config.yaml
n_layer: 9
d_model: 224
n_head: 4
n_kv_head: 4
head_dim: 64
d_mlp: 896
vocab_size: 1024
activation: "squared_relu"
norm: "layernorm"
norm_place: "pre"
norm_eps: 1e-05
positions: "rope"
rope_base: 1400.0
rope_fraction: 0.5
qk_norm: false
attn_scale: 0.125
bias: "all"
tie_embeddings: true
parallel_block: false
init: "uniform"
init_std_qkv: 0.0451
init_std_o: 0.00994
init_std_up: 0.0451
init_std_down: 0.00531
optimizer: "muon_variant"
lr: 0.00738
lr_mult_qkv: 0.4
lr_mult_o: 4.0
lr_mult_down: 0.7
beta1: 0.9
lr_head: 0.00813
grad_clip: 2.0
warmup_steps: 200
schedule: "wsd"
decay_fraction: 0.361
decay_shape: "linear"
final_lr_fraction: 0.0
batch_tokens: [16384, 32768, 65536]
seq_len: 512
doc_mask: false
z_loss: 0.0001
train_tokens: 237300000
steps: 7565
dataset: "wikipedia_en"
Each number is 500 + 50 x the weight over the matrix's rms, rounded and kept within 0 to 999. Layers, rows and columns count from 0. Numbers have three digits each.

# up: layer 2 MLP up, 896x224, rms 0.164, rows 356-408, columns 112-167
# down: layer 2 MLP down (transposed), 896x224, rms 0.0556, rows 356-407, columns 112-167
up356:557503540542578419502470440478455513486456541502480374565481515448472520519465364464499480491447514536474464492429518535502423492479438533564595542512455476645492526452
down356:488448578516427482368546453450503515539545491388545557483503635471501493527519437558456540420497464588460455495504515423480555537535527536513512465488433489515483430492
up357:575484546511472522495504429433482478439479446498448544492403552418565436532568542526535469460426525412615531444550543472585523426483482467521544550454448437485486561561
down357:481526535580507543513497432478455562478532467541532473563523456434501474453507479497521542543510489468544456555523487539393497574523407414601501389423471547501539566554
up358:461463485543493491407510563572522591530443522502493533499446498606474437538541444498493468483486562430534503432450523539525466430506500551478548509501433403517450543464
down358:549554526508485525520497460518458533455405460417528436532485513502555533443517499453460552449610504447470542515543528524451519554516486532538518541451538473456494485459
up359:516499564518531573489507580413416469527383453565492535516470532556601518448549504504484467520490523418491543449505396483519501448548543492593574487359491510465456529554
down359:435492458489459444575491486558485383510534496523524433521493507555531545499541439525504573581493437396516534498497440578549503613461561518521425514496530495457476476473
up360:442481427513554434472505462479581517479484563491448623482501568549447543516543463508489528445485554449455539506498483482577474447464535470502549423477513503439495464562
down360:514589485437606442530505466454476469577410525490548458493536493455577511509472474510529606573406470412497516624576498529527518490522463573510485525480460483541469441483
up361:422536453454508514446529509563468463438448429521428482525499448490535449513626567521547462482427529486434580473461558558500494496570542514524519401496533438495552518541
down361:421396513506505528573467527485474496415422566515561505487473434498571384525460546552494495422436500425522545487498649533542558510489479434463562561463585483407500497550
up362:398542457512516481406598502547499557523456489541513532440515490523494536538459497517532500392496498580480469579512512629544390450484475581490474359558475605453430461456
down362:511478461459522494539417523509550523502503432508499472517493470535520563474514519516527539516466487526531445512606482451429503443400455390507492523481429414473516554493
up363:502621470529529505506465436447474430441458477538563529479523427506488565504494461501489578513538470547469480462494496475466425552565511522508475509429414535458488533508
down363:497455545483595525476519566490510495502544526471516505538383459421485460557515568457546439607509537394460497488494496520498597506437464478494458536397488482434505541471
up364:588458489472508404576566456540501504437469450510461482536458506475484514468544511486521517570620518539537498454434453510493568512490486474625507557462464450608485604498
down364:543486464509533426487499580529473432495472450420543499447547427596418585455562503525552509550456410496497530533563435498467549521526428536506457409533490527498425497611
up365:457535497552574483495531513504503421488371518483580522511530564458494429493344572466504508474386481448424459522428449511551449467541576521506550571542519465521550468479
down365:455496491559437526496577516494500508446501475474526461480494488492449505555398505476543508562457459498505523520472571498521425552566551458477437537550474558487530515470
up366:531516527436460522630588512495485586456525473475506545435465502538499546536475477464439525526507434573510516446478452436560572523483519419536459536471520420583410539448
down366:429461455494513532582407431645429582510532534446522487464436509475529516475489519463494497419439506454520547393484536538482517468458415475489514495456433412476480423493
up367:497565591612465453479552498499447513467534474516565498450519512524392576589486571475572473522442499519443553430456429454554539462416558494542437661587538560536550529447
down367:438434431514451528421471468466477447631452509517657481317502514501506497546475465532479407507592426556567515502548525528600420432443555474569412494412566444453524584507
up368:379501494570524483435421418477403471404658515529524478456492442580440536522490446550440448564499440478355513504519539463494558431556481485554517270391505445517541499539
down368:477424532546567429456517536490486461492438551553455503529466531406590539485602507512498530561566504542425581520456446554430497509464612573624468487499468527446558468440
up369:580427467430485532485459501470541502472461540511519410565445483528547437455500484501520446482514592604402507484484480502519492482506467473445367577474459460612573504568
down369:402491451524538497504531468447418572525558470461500561437479591405476543514535577398426501479517538613444399518515443477572551555488517475457459521516505464436379541493
up370:491555478533556568552495410495537479461444506567529416407475430545438529444517384477578537566467549535551542367586483410530500458554446468433587501508511558510556562468
down370:490418485434498451495495488497548455594514536517498500490483463490525485478510485466451458557442522480592467552498508458518499417579441553436529562452491501431488434536
up371:523482513463472525398415516538566592509461576489459465479557446508379485507464481475406449556572408515497492418419446502497548482526430419523514499523496449461528517504
down371:589507549527503503469514508460495568513459518470507511573500456410557461467586618539472617435525476461486618519498563480490473468614512486480488500496485550646501502540
up372:557462556426514449434525435483544475453464517513463530552450521598441464483474378520503476465461542460548464437501493542506468438565509495542522538475473478499471498495
down372:552518533435527458513485586479460507495504440483510494503449473582526503594460451503368455607474370496501485514485430510444471499564558523425572524555487424456486507484
up373:485483428528544515503466540573396508533587450536447557458496509452457498509504498419615448461459490569459485525544534448501462573466522494452495436470482541541478492389
down373:507490460462634493462480420503519532525473475481474564490462516474449497531538480437447420536537554475474460479541464464533477588512511508415564532489549602493517406598
up374:490519564405564552604498390501519497487534579451520473428486467394518555536482488513507472506410490536436527462431498577459501455505557599525448438521476500497542457474
down374:472504439576552500621491422477550503530442552464524442506523456409522573543463537369549554558596454520484442548535575565576456395522399395545518512496508476469489511552
up375:575408472471483532462471447486568498447444605487491467521568536492468470571448446470518413523458544534516529547529565458581534514490549466481536553453463404549439515524
down375:531536513455454567647498540500527502497496457507494484474456569566483472498501433529573521446525479461493561446458560362437477405451498552586485563461528491559381476496
up376:453396482535525520611441534555522453486564551470493518500541526512438478539508553449523508452608469521416654484518481484543530469476546586473515596422449469550423436500
down376:474467509470427486453552542572506565569500550491467498446475575545484559510492412581576527493504518511474556482452458503508475524639470566499479393457425591436434429541
up377:437480492526522504608545504459532473469477523480483371423511436548482465490470535520476458468468498539513482478496399509452516524515530478456498511512452482532548602469
down377:529500454567496513488452438418443508541478516502509532527456457474536596516445454527497527522527476510521506492427491501479511496384465458521488476475495518523434514490
up378:456579452473521437532565568439547505490503547512505552424489590514449497477503534442628551512468492466529447507508504469552533515519512558490528509460516587535436481481
down378:509382581505419501513389497476521481442566449475467541516458445554454551515389547473492513503532465461513458505525433509536548512453577489571464553367502352572502484577
up379:511450462454521496538590423525539423588450521575479433437545509534512431550496642481520475422594429484562451454489484471526522440474533535471437541486422501483410506472
down379:480453477538504477515502448466571509551486543477460582531516488418517566518555542495532507440421542480517577445482549510454415473476558475504526475480534472488491525522
up380:473472472537605538587580620440475532526578469579433470446513493531516536538542496512467473429569573467587408398542531466439535454567586490539514515616484585521436544462
down380:460520534563461501375664516531438564562536560481490486543515518492491486570446473452528524402472466571499526533547506459524538564508486471518495463518505614471406556501
up381:470491484520577509495532346452523459545552471532463509440471619458482526510520471424430624530448607492518524474541507464563435416397421556548500563476492467546538548604
down381:472485560473505507450515476450477491607534417483486542494599495499519554540590536498497457468456564491489469535450459520529476460489492550535541543476545530509424565617
up382:514439496466405445565490442541543531540540344435422531462414482508493449499428515542486486478526529539466558420521474546488537438478411497487480473505536520502571490477
down382:484402496536405554526440490464441432501497449475621465525221445531470535495505546553496472436529508512503548528530486463450338539491478546497522512583490561559516510558
up383:518536512560465541601494466529480654520479524526482502498493470515493462601388490562489481448568549487443556521480468539544480517492532528445491390514474528507427493416
down383:569517447481552525436457495510545555413443516537525504551526422453349529549426538497453439466412453454488489436466405501605516564534519476476465497561423558455465463478
up384:441557518570538590551483515506580493551487501486471521525470489479515404505467453435541633525498514409519387530458477511429461496484370516475509517483449493590519498526
down384:479480552485469582525492455626456535590431549463481462566502486441477449447415476560511492505499486516497439540462499449481502453525415544512447493528458507510463536483
up385:451410432447499508606598479440485529454537533549528485517506508456524438540472540506494410548573428464430476468464430471494497435493544493513464553551520499591503549501
down385:476499434519557560632578476475417469410552510438550486525549457468525508492473503541450528535534511474411440490452488517563480505393422400514514574551420526604482469540
up386:506460493516439590474532504515499469517511469606454507492476592435394522591509535489520506377570511510597428441439462528467508450526531423473590521447517514477519505517
down386:471635555502556636439488569555493497573433449430453586576536500500406527452464475432502475504493503523460518500480561579489572478470474521494538526618500467493511479523
up387:389453578549524556424485573470486582439535494543504518576442453523470511434457562386345557455462490595558509470527494580519418478506499501500460475469491541501415474419
down387:474482436457530480503518429472502487529541541572456478549442489517497445604513514487531486501475443484446443504497504512509508381477504523563498485548552515503536452520
up388:533570484508565515483381476474483542511507548571520448581420511501480475600473593542455514526501483450476428535530461526433446532472468521480489547395526513584560574564
down388:572454471486542482579520544511522502468477471437500497443538475530514503478479549444585526517501452540430473546519516462535570510491533498557430590429492586532548538536
up389:499553529457557571517573449551517502486557564508497472468505591498453442583428499484473484477559458538577520417430599466466402490618447522539447348514464571469448477520
down389:526467538523558513417550509449595553468509443486496591435511564478507510466502460418482424472581545454536461462492496566522473427466573400461526505470514466498417547509
up390:547545556498576504539531398472485478524564461351435498474548497456524514515456583548541495454563500492517536388482558473438590523467538565427556473441390556542552492487
down390:463559418502515415457519481529444519590464612440529475499533456511450538463621434401426429483512528479516497510516480421485475498470451450490405472441493464455484500553
up391:491521563423468516471500475535554442518540513436490448593521449506481506468551418495529432508547529535500538469580457434499558558501464512390435561494479486536494558418
down391:442519466517502549607510538492462446524443377531465509429493449495514449489516473569586475504476495605486516519539499506403487535527523472530552511404501572467482496432
up392:501473541512530492562512508608433549501493509521505455574458549493508483419518554568511512497462471496453476487415546610521446520536523455519512463492427402524499453447
down392:520460552492503503518462473535530487450475498601487504535497495473449406484583435441452453540508530462481480517452420536472477491507525448554475579442457574540476534525
up393:557505409503584488474473585473501471515474536541578515505444600554453468467521459486550554552490506526491350463523456455569513566541595500528632507450445500489473459436
down393:499499513466584549508529566471454437486546505527527438564477572505534478499452496459575512530533520529443505488591485450448450460493523412467644506576476545519523499519
up394:481564505476546609401449513488486544510458445512555535508454414545518473503500477466616488487510471456467536535532491505514664596510530526468439455413510497656586570453
down394:481521467458394437620480460553390378470535581463480471529474429516537528530460454449483542591540598491564512592527539531582529424560556527484559560468474516491493451616
up395:525466418500438555458485513444480484421508483512507572537472593476518491502465499403412465519486480483417443515400475484497478516589505453474473472552520501524503584514
down395:560560480499499494487505489557479472538453435478503426525520499539478487499458451573399550539447478458513447474470498554573470498472566453424439556506507632437509541594
up396:486460392424545529479555540441484519596443514514439575534503524529442480514525463521383475458490562481494467589529563450338547553556458412453576553473582476426491487594
down396:564427441500400536575551549519460420489459545417532464425530508519536552481568393429571478493508492526500459485424518444495510492592438565504472462477566501507459506486
up397:442448464496524493541430487496528500573473561571500505480461490492441444506555543547456541472406478528577596454486526440496455419472501569492474465432476503469541537427
down397:528489513574508449465362524483557570519580518463495565446427440400491532503472460495572499480488562542520571487527516477385545497475526468599555476480445515548485483465
up398:496445508450541409510484435444511484492476549556593453501578534474520498497565500428461486454511424525452508428523481458469429591406441471489509461502503493514544538524
down398:528551456484567495495467436462446480546582498503542559494443488461456488522493483551576533488398466561452518460525555468464628440458497457542521585550443456552581516477
up399:531558507453476522489482525524482535502569558444471580477512528485538474453521485432577448501628501585475550507452482547431522570495529391509494460575503465487438430546
down399:533396434506538441469526543431392522554476591476534503424485457554487456536469531525458474388420493504453433488517433498485437535554455451607454565558407499435427553504
up400:539449471510436480567589425559533494527508474489483518577551489482522496397566500477546447378608509492458602504520579484457465483579569427542529450456444583463531467522
down400:395487540540538474531528564450457563519510476552483463512495524472589484505428517614468438512511433409616453423554473458429444503462409535533459555507513498496503449544
up401:392542512556478548459552492467598454471494438600491490500406476604521516417619498504514483544524576541536479610497438445537454415485538543508508490503490432575540511463
down401:391397550438461402512524557552550427534516446548605480496428586534465484471628438489519557576424491535449453471435497538549534554505517572487470450456513513518538493434
up402:501497508531444578561595489540517504457551468492524485476571544510464448542357390484523529565509522515529486399545472576594518560448560533492429498539570371490412370565
down402:476512469574521434414725516458482578485507614438615490539495426549386450533497519415564601571427586474451475428499436510574526632603456526459335488518404559553321475567
up403:521490541475525470551524400556422627468527488498431514415466456483467490506542505454506540417467593526472476502390485452500537429501473551513562445515374532546531525407
down403:486443534513549562479503506489419534523530479565432538485487491532413484550528444529553582519511545556447515467509485466457497434592425492528487433492513517496494461512
up404:384563548527555495479464491373537485522542571449479532591504426523573459448518503619457531615468485472476441593517545541543521464520542482508472516498476419495398545613
down404:480523473466477529523488552474436553539479532549518474527494504552594494480520472414547466505496448544517507531508480443504484512539485508575482534539487477484537569513
up405:449475468539507480525501604422400484533558451492434538567499457496506537463515481481486544595476523541490557459464475542515564468526598488517535551546442554500457502461
down405:539547477456514499515524565483588485547485605561429547473482475500504506472472466553448464447600496509454555476426523479531452452517523489499525482582401441513479501498
up406:499470431504626531546542416511450587415477599537493518571542560527517496501512504507507460505513560547444533501538575476495499481471556471510572476490421487553502534579
down406:426476476501509508535443496467499646455455496547498497469533549615520522515470483501560501473464470499468562504558514436526534472489487477499589521535484542516553451608
up407:512462609523495541527527492595407518516434528517432500426572582456437583408469557529547447440654469527527457484579484450547477469504482609461489568556377499467455401444
down407:488630519478531484579483500602559436505473585561544556529495454413484558531535520437456511503579515525532427441575531490562543538528482403429418409399523447517458561561
up408:484436510448432419550509487505457492475461452492470504515535485558511554550476547563452553536586443525490536499472489570487414516536452595470440567491418504539499475461